{
  "num_hidden_layers": 14,
  "hidden_size": 128,
  "intermediate_size": 320,
  "hidden_act": "swiglu",
  "norm": "layernorm",
  "norm_eps": 1e-06,
  "attn_scale": 0.125,
  "bias": "none",
  "tie_word_embeddings": false,
  "init_std_down": 0.0,
  "optimizer": "muon_variant",
  "lr_head": 0.00743,
  "max_grad_norm": 2.0,
  "final_lr_fraction": 0.05
}
Each number is 128 + 32 x the weight over its row's rms, rounded and kept within 0 to 255. Layers, rows and columns count from 0. Numbers have three digits each. The size before them is the row's rms in percent of the matrix's.

# k: layer 11 attention key, 64x128, rms 0.211, rows 60-63, columns 0-127
# q: layer 11 attention query, 128x128, rms 0.22, rows 61-63,125-127, columns 0-127
# v: layer 11 attention value, 64x128, rms 0.245, rows 0-31, columns 0-127
# o: layer 11 attention output (transposed), 128x128, rms 0.434, rows 0-31,64-94, columns 0-127
k60 101:103096058129161160088133167138186117082180104182151136222161093167094166128136157118063075121121114081159127080161145095097075135128115108135115091112126117143161144084070143098129147122098058122141117140198096157100129159155110087164143149155122067161114204162163125182125116152124128186119123128118076125132151134147149126179127126116123103170140149117117185134078089099089118130128
q61 106:153133151085117128083138120154098123136173144130150122104111120177130117121126104123136087134129113068107094159106174109162123134107085148117115143090205105136096173124144146111140154139158138191104102135142085095153085136119210173167106111100166105125151085138118079199191101231130069096107111140185154154090136168128133161076101131118092155034147126122169156119183122138140096103093
q125 091:126106123161164072104148128172119122135086127180116120107109125084065133109133088177167111066195092127172092116172134142175079156193151155152134160147108161121151154140127062099105110124152140129136154155075120070129127090147175133149091111147189128051120113224138098160103163176106065115097151121109171132175137090157119109085096162107088122125155113153121070148162119139116121153123
k61 094:140081189122169095105130105106161055145101103153089092065163139169184118149139118094161051134101171124139104102182155143112163147164139108150133158184134108134158073075162134139145141121122186041117131208109082163164091138151118113148128141116133152116108074174126160127098127097154169143112143149159066167159112135168095120111086106136194127154123148124130135098076144115080086139129
q62 116:131189089127144142107047125105099096068103175107112132134140166124150107104117189176116177137151086166137156087047131163140102151150090119140100139130086093161142158139105073132092114065118185133157109111164201126141127150081119106103153099133128141103147138180097071110120085110131096148157108077154161104169190123120106129103122122194127150145136157086178174164144157141173163084088
q126 112:082151172107139144136121130129098149108186151147102086093176145195134149144097068149130122089071092116147103087123103159117103144170108132175128089148158131049140113130110169084102118116114124105111135174150151164095122151122139121142155060170158116131126122151102119162124107210074143114094190210116086108102167076130091158144148109168187077177107120088105122137124097129125168184186
k62 101:118189095174122122082138194105157073190106131164118119102132164113147133111121115108168084133129134129184156125084090115073111169105113138105159133152132132218142117058082177106185103182132052116134127102097194137143187107140125117106128115175098142119111157136118094148102160155217078087099138117125118122093098093106064100130162135147131107136086099130150106165115178171137131143112
q63 120:119129115172155143137197164109159194086127075149165139186098105109087132156119162159103122126118058150124177091109106150130134174136120116108079125147114113101069170175134133110114034104143095129098098084186100136147163154166144171098108157167077120177066106099126099120165111157119147149181151181139084095116090114150078139127125182150082144137153166131127084155168127116078125122081
q127 117:124109208096158112149131089114122173123140065102095073148135116103221120095122135192127089138158080173108126192017114116069134126160132108171085152122174132170153097135172143144156169174146150110081112120154125181123088118080141082133129076124142131134150140155133159145105143045153149100138119111130143140091193181137123115133132112096140107159118107111125145125089075127123132088113
k63 097:119114089148143087049146142128129122103065206126110138096175160149145153111163132130152167087164150077095121167134157134206124103110149115177104179085143123091159116080098149126150152096104085155102184091186188089097106121112142144158128129175118147118087147145049169136131102137154158161096159121084171132146150163117135130060126125099131127125079139173058119134127098151078184123140
v0 100:151149177071095081191162086123155136128125106115202150126115093154185113138126114060148140099199169115093176144119138157130119108147135128083089124106136136146221132104165050131147150147158086102129088133124119104146082096125142149122202137125123107111175174103114131121114171119118098147202131132090108098113178146082112075137122108182090160104092081091107160091113171161130137097152
o0 100:131126170088193116148094140116110130128140145120059146101131155107123128123054133075118209123129150071097188181066122075133124122175144124116149153112128137107167126129109172052111144117098201128112093098087156176161134140136089154093150136117124151129130121094084139181154092188162087121103128172130124178191131078130110056086163126111095151119116077132123119171179110159142139136164
o64 108:129157115091072103146197146098109144175149152111139127163101118192131162078141111147132100117147097173169082161153172211162146141156133112113137128086095123083076139103149089157098101099086071183111050126183125053132133132141143103155128148165127102086150173153116171117111128059132122129173127135146086116051086116138085155154121166145161103115116153110142144109113151069128158182141
v1 101:167122120143121118074097149086133116173134120142137126137174169183076124161151114151131125127134116090071132071127142081157047199081154138107175157131135114084134116116159101137163167152134122144136196119078141155111143158154108175129179174154129102201122165106174109113109157121084108202102147134161160110180116105090098070143113123155130110092190144079087133128075092122088075101106
o1 099:081110137128108137150156124106103171140101126155128116173114108094142191110082131107120109123148127140114126153157157133119073115195152150166125138092172061151087164105145115188212073072120109079141171136161103110089097149121153084170157134159058096181124125138159138170050089178104170127098108168104138131094110104150108159126083199165147121122082086112098175160088143129104120130155
o65 112:175168135112075093094102109099178088152158107157119126092160123113139099145135129160125113113080137111136134115171177151195083143089150056120175121192065138143171103131092124111139134148162133187060098102125151113151149142126051166154174157077157178093169105085099086102121137159138155145131151067127102155204067091167122143137143137162127126092147117124120102134100063110159124164131
v2 093:133179101121157131133131136144157132103160079091128123218198201117139113203137121170158104170129100134068125145092152132068145106142092123145144128169167144131171154119100074094097097151139113152062147106116163129104138125151156090168124160125154114116137132169066146117083152134124101063162175117088206092145068083111076118095122096117153085175136140109169119099127177141129128088119
o2 087:102101171111142133109119078155094110159140141213181108153171109114116123150161163166119155141094131129153147061061112117123165114125159097128163104112133141113115116137116075123083144150104169070106071118131109049081137107118082161117156125160115154114182102186112103102109102165124136123105188124104160114154138137074206098137157158166178087130110113143148162053160110140076161165187
o66 095:142176027169137135087050109157118117101153105083130131103131169169138144104191157099165078125142089108152099168118135146116093141113039133144121112148177119113165160146113111120175111138128118122089111116174117147140166158193170125201114116183078110105085126138101132171178127141080087127141123121125117151137122122160072129174125124130094126104153043180160145151087160111148078119115
v3 110:185068225155154119151139110144104116138143126167087099156123131118130152161129099121120079113165078144141121106128136193125133161154115046107111130108131083117098093136154072200131169153071136085105150102165171140184133150090162113140136160141065124118167191101113114154187128151163159140064047132184088181141144131136127090151120124094119109150077118114121103123116122151089091122140
o3 099:125121135152048102110126081130105112137125115141100093098135124156102151181097106128154152113133147061106129135137108157097087102103114158055155126061118189148134120122098124130134079093132113140137200111110156134173133133089167068157091131073133119085132118177178131178162152092229146104097135150172095034205167126111155123138151137158146134124142141108139143109113141147138149144207
o67 116:121098101151172117129163147092143091148081154159114117165114071106148130104120172148103126076146125177109137094080227109209170090137150133131157189172075122067122129150132180123112127136149157125144112145122148151125092107100064079162126099151134132209106165103105120067094092108088159126161137110088116198172103166156159125154082121166093128122134118128109106124111120092086149186099
v4 105:132060123125078075182154115069117126143122143121171133145152123140118152128054167143136170145150039148127143184107168094119096166092090067121079098151171137160140108178111134115115147086125142157119117083117112094095127132091157116123170152161124175074175124179127140168122128095127159094121073129183086105162137108102188093174079168153121123068153153151123131169109160115166187109130
o4 109:127195143138143161076063073106057147111094163099154123141126122093119134110110115093142201108179105148149167109139129131140137139058129147117161135148110128180130171107092075111123142112210110103108129115130071133148121129090135132112077121100095102120141105074096087134140088171114117104143118142173179153153151100151144170148118184139193185109196082120134147096068188131126147190108
o68 108:124045151102071106145117138166203136153135162163131160070130131150102083120115186172114121119149109101149110120154166133094139119134112148041111076085154133066114124136138146105130107152128148159189133127147204143120157131129097135129078140154120160126113146185107175098143139082129147085149099142085105151045092136078119141108184112141111194165067131093092161165181098115119149154115
v5 101:128094136107164096128159181100083100201114148116158149110180163135100150143115165167166160095161139104069083136095076142158127139133180120109132101119104179107142128131145111156156151129135070123085128125086100124106137075109134143186081049145151117107157099099137073166166168122152118154169108052118144171119084122138159110116105093167170063130087128100117120137211122050168120117131
o5 088:142148142118103134109126118057109131174108103102106122175171074183089116100080128127161137131128137108160119101088095138133098137106163075173184121109132180105100107134132169113169064070119191156192124155129142078179134080094096081139123090125130111137109171115092121149118154180141134108188094147159132094169109060152102166165142197109143160175164135112070133118142112179117144156069
o69 112:170163095168148151131154175159188207105068138155162104116085100080133106156165114089133141140154133140082135166114143112159073092136097172077090100136112182163130121120105122166110159110143067135109159131110174118123147161182145101141150145146133129082134088166163081100137154141115115165030112092109085087089099107146132137164169089084105106102148065148144100161195133077155137136137
v6 099:137099104112116115177161103134170084123132119204106112189137137064142136083113123158034161143129110187124151144149087122095167154115143106169119146101098153133141144080090067162197143158116131164131115132097151159124135100118106136116080094146176159191110109104197128107182101071129092117094080158142121144087166189137133096102188130170116171133141139140138105058111114078116137156110
o6 091:147137117068127176098158122158077092082105150138091132115154140086120142100127139168137124124175213129128153180102204160102096113118109148186112150137120157077127098148193143174136070109139163169160160083135085142120132149028155145157130132159078135158132133142126169134159169123158161117132132144079115065135152158083137085112095101175163087093081089134126108107124125134070112071111
o70 102:070078122115162101150110150166090075134099130116132123143125075097174154156106075122151186124142110105105172130139119127169170126111130098104115110092151083125126098114128123173156154126227153184114080140087184174132069129092129090078228147135136156113141125095195124144150063105100136106110139182103145131088167123130167139091122130122125158134144103066198115122132115162158157087113
v7 096:084146098063105166124136154151173129156183174170129184141135087120125116172111112136132122171112153142101151115074099140166075107058151177135105108100072120134107175107179122089150062090107122097115146122137094162161154177116076110122144150130166109163105133084121138203093105130074100147142106142150159113096104127091125110159135148055182112170089095102154130120154216159155173131151
o7 095:156134174169111140116144120161142147168127133138127161093127114141095089123125153078143096102093119088149133082143160068116119125208082111151147087126099067176165072160059133074067181122146205140106090122106113126067130124199134122157176127146151143141091137154125079139141186132062216128090160101115114100146139101154126198103144130154114146111155113163112159154088109101130118130115
o71 097:113117156121117118092137181171115097136183136131121087238109112140100127138129117122136088163094113133102136142154101095136075098064153104101066117153078123189128148141186098113170104091142084097091120084145098155120164091092122131028125152100199116088127126131129102188180111130127123188152138153156190133120097131087146110127120189144117144122128110108181137133108130166152138165189
v8 105:125088151138142125131111178097131100157150067154157096103156186100155058154161135146081155058127121135182106186116104195135119078066131119105127132105138161170103161115159137073147146139132120144111126109091087097091158076050130131082151162154238143111097097129141171106167151146157124142120084153095132126106145089143132145120162077128106112164134151114058130118129181165148117161094
o8 101:139103137095118126050129149167102131172114163116115074141108130136137098121176169109149093137132163190108074099059137090130176111145092079148138138132092100052194170154179116128146104159117125164184113188129142078137071115157191145156120106122112129133115119162106153113097128124146096108144150185071057152148082093136153124136176093107131131142144110141137161178108129092176051168135
o72 108:113128140194143117127094070162166132158140107119081163101158127121157141144136094133121161167117118167123153157125111118152186084176126128088125098144108065166070122135111158128091061102127140121113130095155166150155233160083129120085100156110180177113099152065139124149161140095141133099115127085094150099027147203089132109133140111164094124113130119084184130119141138082155128187112
v9 113:174148146105163135160131098084154147132142093069110159133183166152147079060133141129145127156124188109091211164087131065127128130126191156166150182101126078128098088170230144100098155151097111087112130156126122124155095108168155147164074169129100110116095119140110062111122149112114164120083141130126153094080119134080172086124065134149116109113109165096129157120122124146185125108085
o9 102:113115186106154100146114113078147114087115115143097118219187153140131105132146151173085123136179155112092057107067117094074127136118145122117138125167143080158098143106112111146192180135159123123124217126124112146163118125118135159170138083139154097102093154116103190101063157159157167146090145122115087108152133111109132171074165177081104097075094118201103132078129097137141160159130
o73 117:108145095120116121121105141181136174171193099106150134086127158111088080082104170073139168072123061158138128114112165166152099160128138192180142113116078110109113099154155160100066110135128134062114127122137091082143115112184107145115127147128115086117172142135175100129178179089115124135097193104193148174135035120153108133151120139129089166171123183075111167130130107124129129093164
v10 086:137081154156148124160133086073084127122158124091137097134125175089141081153123149155159134175144100096182139144143084146085148119125089107191109115135101138122068155168164066152151091177193136131113122152112146076144140140154157161141131080177129140153080110094155063183122195150089131160111196081131086130126081146137138089123142159132163138125108154042116091152094122153123182072105
o10 100:071166113108112121095164124120092082125075040135152157166085140141091175132109128116140147114122089119105175095137136068125168166104175142147136120146086139161084126136081072149116112059130166126115136103105159202205091107197099119201108173177137159091128128186122142153121146157157135110107158091169110152170087132124091136064166129097103100118094119127113138147151148163157155146093
o74 079:130125122167128113109101145133070133160169171119151171081179157130148051162197107195106121089124103173125151141106110104086135164147083118163090145065143114103146123141137181209170138169118154136114095150134109109091107136097148096174156100139149146141109169093122113147121128094105178099091089065103144147112131126141138160150085115098100144111160058073104129105224140175074143121117
v11 105:140153160131109191122153129139110061081120108168158071097102111083138053113125153150158122145117143141096108141086096096132146124069098115155131200115104152132149102119157129122049093169155156152100136135076156178105168131133155050203139186121119141118175148161123112123173143120143114124166144080129119097138106146206133112153088155164153163070074152116145182113075116082145122096141
o11 093:114116106095151153170141098098120134126160108177114152143119086173173175182169112130119107132157163133171140067000128187169116166094126116122100120121146133117087135110084131136146144096116127135089155113168085104128113126131159127084073134118073153199074183063115171148125150140159091116073092135134154123108185176084137153104149136198114097090135116168112128082131143095149138156121
o75 107:158126177133154108100069164170082064116138140161142066099125217128136117092114150158106118122115060101131161131057093135133129128083118138107134125134112155181115124134182126167083072130102082105150108110123111155137166150145110106173134127138154163102179112188137117089114124194107139074207106041139135108161152102185154144127146130096186165134121106124121106107105189096122165131107
v12 094:178146124103148145079126134103137173084156140145154087134226135122150163103137114059150117107084117091172089118062113093130133105127152116114151101149104117120141151128079138148153172190178151156134125140151175187167096173197101077123143121148104126107082156092082115127103149142157140131151071104096137087124141101105116160166156104092089142080191116069074178157140111125082158079148
o12 088:122146117190115170163098082157080131069090146102134129097105124117107108150110135086052149120137120129119164082086175154113144132156133179130118181109107080129103157105129123135161091113163167078180120121178146103139121176168133138131127143099139154132131077163133099066177128168111123138051126130114141141146102145171151166128183081152049074137117069091117195110106122183167132199123
o76 095:149187072132113176069163141112090154115185096184143188133145113104146176126115098139166123112078135126148134126128136126111154150079081140199181114135108157141193125092086148130074150103115127171097131080124095128091093151122110128118179165131102115190135148122100149133116114108135058148182135104104065108113131144134111086149078156113167078171141147192129065150124094115104205086122
v13 092:079143127116125131127111160145116095058086111158163158166121099118103161138104169130125079170131041124113165122125115155059157102133112149106129130153101152110151206107137121145156121150113125122101107129116067148088102130123192073162144107150127104079089101145135069164157093173143116215129093119155212121156183147138115127132107151075145201124131167181132095169139128111076180127144
o13 087:113155099158165201122113103070160137116119146150183131137130160128125116143139112115155130102151137114186152082163086178131124185134099077169049148161158165136124135090059115144110153172136104139082120133105158113106120123079147076126101138184157139164130112080126101147161126161099114151062123079124092089141171133126160163171160129100115105105074191055128177076078124134185146100091
o77 102:138181102104124084136112137132069174117110136134100124145142114128141122136113140133186127158154123155130124197140128109149066085133134172135188147144138082102128144127161127107110120127110140153175083071065150148126097154094175127180164119082124140030104128135122125113098084081167124103138044183073153146109206126146116093151093129120166141102135056129163123185144129172067177159125
v14 104:146157166119162105103127113104179124097087133133080157098154060135113127087019183126108071206135162158140141107146098102126084110145111153111183158135141107175153124098147219150109112127136137142132137183154082087171146091130137106079158045136129120123175111099136091117124153157199128126099115124105122115132095103144145169160112161055161124116110123143143062173114141134106110123153
o14 096:158190157175106132146080096108191152086122135199132099130147153127132075127128155120129150115126123112125143135205102130117160092135129086075075121166176116121148118133114119089121157105112134148132149150173108149099134179096122124142111107108135149126157188110113118022116137161213044147077052140155147130128132156092098062125158175112080154092112159156116178138117109083149120109135
o78 108:095118127158124121153139155130089136145108144121122120137120130136130138174090103123153137119063117137095152099189139070093079133186133136158140212139133154170129225108162135157099157111120128093151120177071117122128144107142150100073160120116089134171098116160119040151133134100128170151116062130076191183128080119163138176114086100067165129176194091129105099155114116097095154102104
v15 102:128139071164113091141157096166140148138128099112138125116120093151143196114122178160164135116055117089139083089140127124138077203195115139133139095114080121110107128200085129070103145097121110096147148189142117145156121126106148175158087180109126131130153120086133101093152169138126155101105068110155086093183074113176083142149093103098102229129128133112105097114144148143111190169151
o15 097:153133145163082149150128087110108142105136158091087116143113138094097115119140114148092139126163142149064116171155117162118049158147141130139133107143156135131149150141147073123138099116138046106116153149171088153168163094180084111117084166097130109075108122166094115164199156184076139151080134082167166123126086163150117123122118169224106122095121157097152125161150028172142080120151
o79 111:110144170113174099170134102052155100177095109114147104192127179161175169075140149135159138173092142110172084111141163074085151139136140131134155136115161087134106142081135186130117136118144117090115148137096130144114092102064152171131159074169144160140118152127192142070059158155154104147113105115082099130116077126075060134195136095097151161158138102173081123120121143141152137077089
v16 101:119137132113118126108101115117157177148134119089089119144124101151153104131133084114158152153104099030135149171146114100091121107145111132119116059091119149133165101167184161122093098146134147188151153191092155187145139101089154181131111067060121098171118091134116202104058062147151165144164111124190121135127139104091126082150176190097131181109145104135149136173181114121088103133118
o16 101:156157170204151136166109141142139133126100107112141158109153160111041067121100123141103167154153145110096130185163124073114126143136180130140120160103127114112162130152136120124176178105145102093178160110127146170178103094082098115076138093141137129116118156130104109142104101125092163116096145088083068171069160165037160130125093076153121182188156151095101101137053132118160158162095
o80 098:089200156118113170132097161108053136091180146098116146164113134191104097086148153114188100102130087111132097076181079077116158121107109089119128081151122186152156146110149175124160125165049144148115142180170148134105141132191090187127148136123133068179150136091089160181117119065143135112146154128138163124140137070092113111173136119116141091113089102188111106117157118098118130094150
v17 095:133136123131104147116155109131079207074130140102131146169105118052209102102081170175128177134212112097076147094098100120154128151099125129078137135150168098179115128130130086090142154105144133126106121128179116125145134080133116117137109169207148163145176113079182069142088137184131150108129061102165113118153132092086142079166127122100148140095113056154117125154132099153152161151102
o17 097:157137123099096138148103071121071080146150122137111145219118133134176092152107106179104121130173116122112152137069125081133050115121132121095100198110132095141102117152096147111162136089165112126090136115136138115124163176175074083066179118079126116145127131117138141111147072132154154060088144128133152185161169072169165126122099165159151173062147104158163167083146116167163172130135
o81 099:117150183161102111099144145156212172171098105123090149100099160146116110109125132181184095100115146120044121089132135121144129125147093107167106148147123108190043097109158106176123209179116124154118120134096116102134087059077188086158092102145139140130100123161144117135122145139097129125119143135103076102106116186125092151101159097167158142223093127098117116175127096100133153165131
v18 097:113119107132081087140103151104053149128146152177152109123140129149113117132132104121143071097149162087160133097139122140108108119144103148111098153146177145086148095044141134167126116148168159180165124184138075089104168187145128144167158132081188099160148125127139071112198101166111120092165045159103164119176129108099161129132086075130112089136087087179101066184125112085160145146145
o18 090:114128138073065116158153158124120105124155080084127127126166130108164099114127144108182163143087166139131094169115036149160141082135154147180155176173115094104113156110082154083151118127081117171142117151161183143087154183150163122107091123144085131069073087125121123155112121135147091120117080129123134089142175200133087114129182129114131078083227095118098126153157108180135121166132
o82 105:111126114152097093168093149093133158152114112096115156112138115144166092124167085150102055174119126104094157144145160123102056058107170138078126158163115153149107148107131101142104142157164150138087106104144118147133153108183079116136159175103180125132141126182105020098166133146187116155197097158127071144130156128106128162099133051125150166128083173158117116214119128111100135110105
v19 109:081161079138093155162149111116162139127167114115146096106127122121113187115116117165137146169079168109051112138092108079062197182149120102113145113113144081148118116155177078106136145095129158096161139139155111110139138115155065081159174114141154178122106171126147132099125110097084197129120127159139135168091132171129146130120116068153043169171076176110132097118190117073171099159122
o19 098:141098140098172102136205153114163117131049090088143138146161147157114071105162138124094097151069121116115196154136107123181130118180145113149106121128095121155050189142068123173177141115137141113123112145164155081172135117053151137106092099201084124146106134122151080164093140154130131098109145088145205129155109089113157175123137137173142168101126096137097117110168085151077121091115
o83 117:076114112132135071123072147136159172123108093130140109176073111076158196142075137145145130129194149105124043120171156182085176130131122123117054107131164104101148069145148124102057126117147129114118157098159124136115111119194109171077122126158145146111117163201109156093148120112140164126144105138114094114147134173145039121130062152123117146142122203098163138138110160157145165114124
v20 114:084109172145062073127132151086115093131161115147120169107108166137166123237143108138122153104147149103131164156121076136049134133113132111135121168159132236142144112041068140086120088152120112142155127135126137129140090129124096135163103140094158092205145090179081168159113128169117165109092151125162155131149178126141115142145095152126143109128185120075140134114071089139139133102101
o20 108:159175106137094136099090097097133143113156131101110122142152147109111100134069154103197127114091054123110062130104107139138080154154186148180136166130148148165151120138189101131153120121159147109157151080108170168097114103110211178113128120133081096131126137105191178209151168080094055119087150149151093166165170091121104064163114150097094122132087115137131115168123123147080126133107
o84 115:130077160136095149099087110132045132116194124160081121088148142144185122171180083149035129137099103101073106135155065164097113083124083135102081117104162147163124145131117112052195120162135116162123077165159076117168106160145128160201115150149184121138141099136116156113169134135139159145096147153140088125143167126089136163146115127137122128087127068122155121122137164097143123195152
v21 103:102060170092098121195111164124124078138128135110136137192178156137056111125176144120130142109152084187136123116084164118167135158218098088104123135110129158159172103101182154105099128123103144105123122139157109127107195096140124133129102129170187129197124120100152137068185076144112118105094143105156116123101088138120135143124141144103112135150073072095154147092064108178089191157153
o21 098:176151175142073135109085118128112137135164104119149098104147150088160101124134116147166116145145157133135129192076090098072133119116073171120105153124088135059195193142222131157139190151107125144097127123129116142117072094038066091176155107120169114126143129151137126144132179126084094093140158086105154155153128146113060142128125102183119112124140150122095104113162103165138135085196
o85 104:118106116154148061130093162146134094130133173106098155177156078111064137127151152142071062080117127092091109156096129109197115171160154159132174092127064096132153130116171104135121097116184162116133096136177144163124147164141174067130123146175113187154138120104115135099163069172113139121126102106100083128122099111111175143118179083176114216100091089138093117156096126118180162158113
v22 095:169130125118115110166127069112073081175173092150123108134139110145225099123123114143169162170130124168100140188079192159122119122116060164160167107156105068145153114185115094176118140116103161143146120141163146164098194084125168139147132162069130103129110093151142123062106117133078075105087133111102130189137131098115126126086079120117201089124109168075128101153137123133101147101118
o22 090:112132143107148119131104198105131140160144141150136145136180108113084076100181151092166141170180157138141132129007109124117157142084091096161129128148129199158153088142145100096154083141092145137107071038102165087138137083160139142070129119153113111107157083131089108136123154125143157082179104176118040125124109080128144148138147122139155136127139144088152102123110154157152196175114
o86 106:055090072190154124090138115142083126125102113160122152127127240186144090111101147126158092086104085118088102102121167091112145173089093083109115132146135108149155150200158167134188158150136211133123166150086152162169092149124083114140150127143125112132092160088102123107068167168143142134128161139153174162138065154102106124133115144124078190131129127098108119145115099141098113084102
v23 105:096117114138138097154136143124170075144124125128146187148125147111157158113085090156080119123143146144195131151105097054190089112133138099146189147115049135068117175138125102071116152172160057168074142178100188117099057131083128112119154155139157159140135138133154159052129084156103128126192143119067122116096128065116113082135151137136136129159090149117167133160150097112160122139162
o23 099:133081192095185147158125137092166070137154094145095086175053103111113055168156155133119127164122170123134162116152142115149110120212142177103075114104111084058157103122197161094095150117158088138155152118125087122153122136144141166133070112177118141080144158121105172148117144125131133223113142143115161138126108096096123115102092087157174125125156129126157138099048131103121089143126
o87 107:104119117153105157123132134129124151168136181129178124089161109164108162095145152117142127137085127136111097135188141126110137091047054124114126060182089140138097127112048114163125153117144120140087111145150116092054111148125143119146153127099097182098106156102166139087144178157090109062117136102144149082116095174163129151122151158169153180125158068122174069151234158112145123113152
v24 094:147119143109106167147130094177140129143154142154089132135134155179105133114172145093077163101121133087149122106087134155138085151099155129126140200151121111092113182181118106119085112103120106180104109106129155035163113114175182088149199090115145128090162125153106140115094076106146168090118147080115194121101116112173107101198084183163131071075114154088148044116151133135138160110135
o24 091:111100117143129159075096140058185072130145120147151128104106120116121157159119160095123143120121116198178067183163152190102169097121131126080159094150131134125084093130139137164063111082181177158087103094090109135074116165115127134097152155129124146106121126074117153115068117139131100126055185123198109138133133113135155123168123120193137152117138087108162122163228136099107125167122
o88 094:148055116140180164141158140112136136145161109092093178146100186137157113079191166093105100129129077119151117117109106105120082146087157155194125081113097145122153150161060126087138096149084112120170129132156098141118159122164116159149120127155091106156108096189136146132129191128122220087169096120137143116069082122196134155094052113164152112177133144098128071107146126143077096130132
v25 099:104139159117143202165133066170145117166209149084077150085142082135115194125133157152126113150087171133172155108175122072105095176146120139093061095119172133096137172121126148121116135123133158136153095169147155143104136197135170090148165128066122135111137130126106096124136137159130159178154116073056142108076122110112146119091189137076142072087147111113073173130082109116116125129163
o25 098:174159106132183168111133138158185086117122172179126093076128209156138121084198094093140094155048133162124130123132156129134083124177106109105138122167095126137145115073145157111117117065112097131098126103112156175103065129119164134176140151076119164092119088115089141181152106159073131181135107165158127102142109119100150167058165069096100135128127110130109131088148121194164164131125
o89 098:088149147117132146152121104126062134140127121122140095178121094133129131195075156176160090166078143128134110069199107073121106175137213115162080122092113201107181098115160128123146111123155154134128120153102122119127183087169101159114133073122089100163090126171125113137095154129112125107176103106113096121188094113209122175150137092134153063144124145143094121181137119102097084086176
v26 106:140147172126098144185091109151118068082152156142069138093183138051139056125115102082117109143065084162145121105098096072146124094156096097108113131087082152125138140130112091164138133132129115202096135133145082135082095144157130150122185154139156180145104146108137151112129140152155104146145139144071156101188141116141166176162164082139214099133099158119155113153138172066110119164180
o26 090:092108078113182145107113103106068081157115106093145046139088092148148122143192151119170088170151190091181142142168154128092191109159133134106136149148088171076205100136159139161119102119121135139088093135125132119160172130162143080101131142107177201077103122115099081082130113194133116112101206120124127144170093156133144102135143070134110126139079107164144148108156142145119090121111
o90 111:139118169146081089118108174170071073163087198150145116115160125132103100107053102123136123109096123082147117089155128187121123099085044122110171140202144163171140171117103166173111098116123130149151110129091123111056139176150111132074136124135164193102131118144150083139150167105156143129150062168117146133173144109111114153086178107147171095115165091081147067149105136158151141117148
v27 096:162108099157079107125120127107180119160095112146080217104151115123084144127163111137168165160094135104016159154096125142166124087087136088106170106150162079093095114146180088083177165133131129179190160097116096118158168127095097136114126118090158106135153168117159108123130102100130097176129156158084115102141131181075165139107090134145162100087141119117146058173076116166135145139157
o27 095:139192177100112094113090132086170189166113156140109152156127083123144076141143088127121144100129188122126133177213135069187138119130124092127072156048147089181144170140147142096171063167156127082069078154131158152144116093126139123165112136160144094158142132138106113157120103113093136144103184080117095106096108080102110128142136172119146176080105139094122129208117105155110143110109
o91 105:123120065188067104147174145139160136108106087111122164099117185111129122073113135182120126158121086116109108125146156196123073140127140190079143128149120152120129106134071099144144128117175141135137173083160118108113151120151025139105170176129091192090127100129099090127154119120101148106144148134155187196164091121147161075075096141105151135097128149113103201105129115149129064150176
v28 094:131136146159134132104149148097161116114161118096108047158174122117132104092139090078146096149175089146114200101073128170142132134142126204063067088138126124114071130134123157079138144138118108112151140052126134134151129157109115085119149158099096130221170109118088150161185131080119119062142134145195148098103091136108188117147087147105081159159124144136161133088173125161182139122142
o28 089:143138143148073077166136096159073146158140133177101090090097153104124160205106130160145096117124112139143108122205096097131137175147075157097151181139079135138140130130143119095172131149178177076176116137147098124072150112173146116129167082093096108101089154163172077124116154109145117101155059092123089139156167123170161157065110109086094115141190131104126135153196140115072116088134
o92 106:144121113126138117142107145118110125065172072108144176168110097110155084116161179058128172125163085087090102103054189116161095141078159123121077076091111099064078165106170122126086158128094122161102136115170131152157141161143143136144109181178163153129146140120135141145136083124103155094129189173144110126101108107089075134169143193166145145128121160066138184124093132108149186165116
v29 098:138153144149083160115145166118124126162139086073172024130154045126151094065122137110084135154110123172141119226130108086124152114162145125183195064171112116171129144103176127162115146142120112183116156101144145145106136130106120140198161121091116107117151149088208121124097113109156135146097101197118122090154129141108077085112139124113080117112126092173146124112091099108118161148138
o29 093:117169170098076122082138145138142164128096141175103120124105057086143101136174127151086120210141136197087152105086093115187160132164104078143148200154089104132113103099183138110134125127166113132081148117162114061139139138106175146099133102150107158125099173125082110130122128113177158132122132177055075178089163110108081119147107161109134139066085138149176141131095128139169093168155
o93 096:150140118177082099143096134158055117128135094136158167188092105171122080132116163099195099092221140122165175143141133150092188148116170115102115110103106152147155102067128118160142148160130092170195124110115178113105062058149160121091112134102086126151115129128120124083095081141085130171185125119161163104152120051139111083130086112096107162166156126162135117126138139143149160098105
v30 104:152092107162125140154103060141154120145112193127187109137127105169117089137102092156091131079128091100113132070181177157101046083155155145140124130131117122146195142141193146090103098175130129138115152094125127073137111142145138103092123152143175150166157104158061151098123110149133151166104096084125034090111138101148136198112123143109169138130145105131059102149127109079178152126190
o30 094:152180093136064142134127136092139144082141101086147071137157186122111140135133144088127138135164157132108136080178123119105180167128111117113174079117125119093165138128129062036143130130132143157177186152165082157101084144145128118110137150193135088149119099120105124145098119104047120128118142202162116061115145095120159096170164067182108118166141111165129136133129147167067116078179
o94 111:130116161130165124095134075172189098172120144136101185112148124120113123088128107172062123150077155129162111135231102114121136118133129119135167126091084130159118153098151110210123126190107174081133103180041127100146150138076142135167159083136138104089147123199110135129131107101143137140193145075070105108117102118095106180090124139130164109132123143102088074140152184090139130147101
v31 103:112150152147134133117187087141089111104156131124120124150127097158074106155082092112160151131138151189116097077140116150184100159119080129128099162146085132112151057124100098157090097208129108144156185127099133167108089140141170148187133133122190172121110097107120113172114121147115116199085092143114167125131092141076119181138100102094136079137141131200130159178080106119074055184121
o31 087:117081150111130119115132044165121137119188139126127091150178181177139179106162098142130120163119163085126194058143107074055123124180095139099156135145090137161103145133167129150116139102149124187095151133111127120129206124139156094094140126165122150105141116152099065138088152072185135109109075108035158133141139133129112066092142141120126146153145173089141128158106137168098117075166